config.toml
intermediate_size = 1024
init = "normal"
init_std_down = 0.00498
batch_tokens = 131072
train_tokens = 765100000
Each number is 128 + 32 x the weight over its row's rms, rounded and kept within 0 to 255. Layers, rows and columns count from 0. The size above them is the row's rms in percent of the matrix's.

# layer 9 attention query, 192x256, rms 0.0974, rows 0-20, columns 192-255
size [ 95  93 100  93  89  94  94  97  94  90  94  97  90  94  95  97  96  95  86  91  95]
[[121 137 144 134 208 156 170 101 162 128 103 176 117  90 119 182  91 129 102 129 141 145 100 149 111  59 133 150  73 150 124 119 176 147  62 130 172 112 116  89 113  97 101 106 171 123 160 136 124  79 114 128  85 153 113 149  77  91  66 157 181  91  75 115]
 [155 132 146 115 145 159 144  74 106 117 155  92 210 136  99 123 124 157  85 158 191  86 164 122 107 172 199 150 125  97  89 132 105 103 116 118 126 161 155 103 113 108  77 172 116 108  96 163 187 172 103 106 127  91 115 115 131 162 118 108 147 111 114 132]
 [137 149 101 140  77  92 110 129  87  83 129  64 100 103 122 152 140 231 145  85 158  70  49 148  81 120 125 130  71 118  71 159  89 146 106 165 165 139 137 172 162 140 165 148 123  99 155 152 111 151 110  74 158 150 114  99 176 138 146 111 120  87 102 136]
 [174  98 156 110 136 142 145  99 124  99 216  96 105 125 118 122 152  96 147 160 149 132 120 151 147  58  51 141 151 166  98 159 119 141 148 150 125  40 110 152 105 138 153 142 124 113 146 188  93 161 124 124 144 162 171 149 116  96  95 106  49 114 110  98]
 [112 154 175 126 133 139 186 160 124 107 125 109 164 122 127 128 165 136 118 171 130 182 153 111 100 156 132 174 166 112 102 142 147 169 128 165 119  58  54  56 115  96 178 123 127 142 124 135 155 163 104 100 122 127 120 106 196  80 154 117 119  90 109  73]
 [162 147 101 103  97 134  69 137 156 178 203 117 152 169 160 171 105  76 149 167 119 121 110 146 154 135  98 156 108  96 109 142 129 149 152  92 117 108 165 161 119 106 137 126 142 106 146 149 128 155  95 100 171  69 153 147  96 135 166  67 135 108 175 122]
 [133 188 169 134 111 124 115 125 111 130 137 149 171 122 152 111  85 150 187 151 125  84 138  71 167  57 127 149 159 204 129 119 132 154 180 128  98 131 145 178  99 116 111 114 105 145  74 129 116 144 132 139 123  73 147 152 118  94 106 143 124  81 149 110]
 [136 130 171 143 160 112  94 149 116 113 141 147 129 112 158 174 108 111 133  47 159 129 164 108 114 118 164 152 110  80  79 101 155 122 117 162 136  75 125 102 135 166 218 100  90 125 150  98  83 116 125 119  63  86 135 108 106 120 113 125 180 137 132 140]
 [126  70 104  48 101  99 136 102 128  94 162 186 108 144 100 149 166 155 155 171 150 147 177 101 133  68 147 131 140 101 126 179 176 166  98 115  60 137 142 126 115 113 111  95  91 108 103 184 123 109 116 131  92 167 115 110 130  85  63 131 116  86 174  91]
 [142 106 150 164 117 141  80  88 122 187 122  93 181 160  94  86 132 107 128 121 147 171 116 121 102 113  53 176 142  86 146  95 164 175 139 100  94 151  92 134 116 138 160 164  90 124 157 154  93 113 157 190 145  79 144  90 181 108  89  96 126 110 123 107]
 [ 90 200 145 106 123 163 115 141 111  95  69 119 144 107 161 135 176 104 170  82  86  69 121 121 226 129 166 126 132  53 115 122 205 105 136 139 121 119  99 155 171  70 154 117 136  67 137 109 142 126 108 188 129 144 138 117 118 118  67 117 124  63 180 142]
 [136 112 107  89  93 110 124 158 128 130 163 123 147 188 179 160 203  93 139 126 194 169 202 121 123 161 163 128 119 152 111 103  87 133 139  75  70 139 128 162 126  77 124  69 131 100 160 127 107 124 128  81 134 111 108 121 178  74 122  74  74 145 142 120]
 [ 74 159  96 140 108 141 155 130 193 124 177 114  68 122 160 118 134  86 103 147 146 167 152 171 175 126 110 126  99  48 126 182 133 131 132 133 143 161 130 156 194 139 118 200 167 134 115 129  96 181 114 104 153 157 101 191 151 110 104 129 102 112 194 116]
 [131  81  89 127 149 109 215 131 118 172 154 112 188  98 116 160 163 121 150 120  77 116  76 117 176 124 126 173 140 173 160 153 114  89  79 156 114  93 160 152 175 137 100 115 121  98 126 153 134 138 118  96 115 125  33 166 193 142  95 110 143 161 176 137]
 [108 128  75  92 144 161 163 175  94 103  86 167 103  61 101  97  93 138 159 139 207  81 101 164 141 123 121  80  89 104  69  93 124 164 179 110 202 102 205 107 157 136 135 122 157 163 159  70  88 124  96 161 135 129 110 133 171 126 111 159 135 168 131 100]
 [111 112 107  84 144 154  79 166 152 162 124 122  67 115 105 136  90 129  73 101 132 207  83  96 160 129  96 111 146 174 171 169  40  97 133 132 122 123  81 162 164 101  85 122 120 128 145 142 116 112  74  76 104  60 112  47 144 157 103 111 133 125 140 109]
 [ 67 124  88  98 116 160 167 123 194  44 101 135 135 153 125 114 140 123 111 125 130 130 103 120 144 120 176 100 115 128  93 165 110 135 118 152 110 128 148 150  90 181 100 133 145  75 126 146 119  87 116 176 130 179 111 144 171  96  95 111 148  97 140 127]
 [117 134  98  89 226 150 108  93 175 127 164  97 109 133 115 149 114 115 143 184  61 201  80 136 101 142 118 156 114  92  96 146 159 149 169  39  81 171  93  96  83 128 134 154 109 119 170 186 165 120 139 111 141  89 109 124 108 186 179 109  94 134 173  80]
 [178 130 157 143 102 133 182 122 121 130 210 184 173 154  95 128 122 139  58 165 159 101 156 146 100 152 190  90 135  81 204 126 136 154 143 129 108 139 102 163  57 169 111 134 148  70 138 140 132 101  88 153  80 148 115 138 108 170  94 173 162 169 212  55]
 [ 79 189 115 175 165 120 133 110 121 156 100 174 139 121 141 103 181  82  82  51  68 141 143 132 144 126 141 155 149 101 122 117 109 137 122 173  71 105 127 144 170 139 127 115 173 114 163 200 131 100 114 117 121 189  95 109 137 149 133  98 165 116 120 106]
 [153 132 130 142 151  75 173 202 176  90 212  87 113  78 151 138 127 155 134 142 140 143 135 132 161 131 149 126  98 172 111 111 194 119 121 179  45 229 164 107  93 162 163 137 126  56  58 105  93 128 157 140 155 143 135 137 122  86 183 144 133 144 166 132]]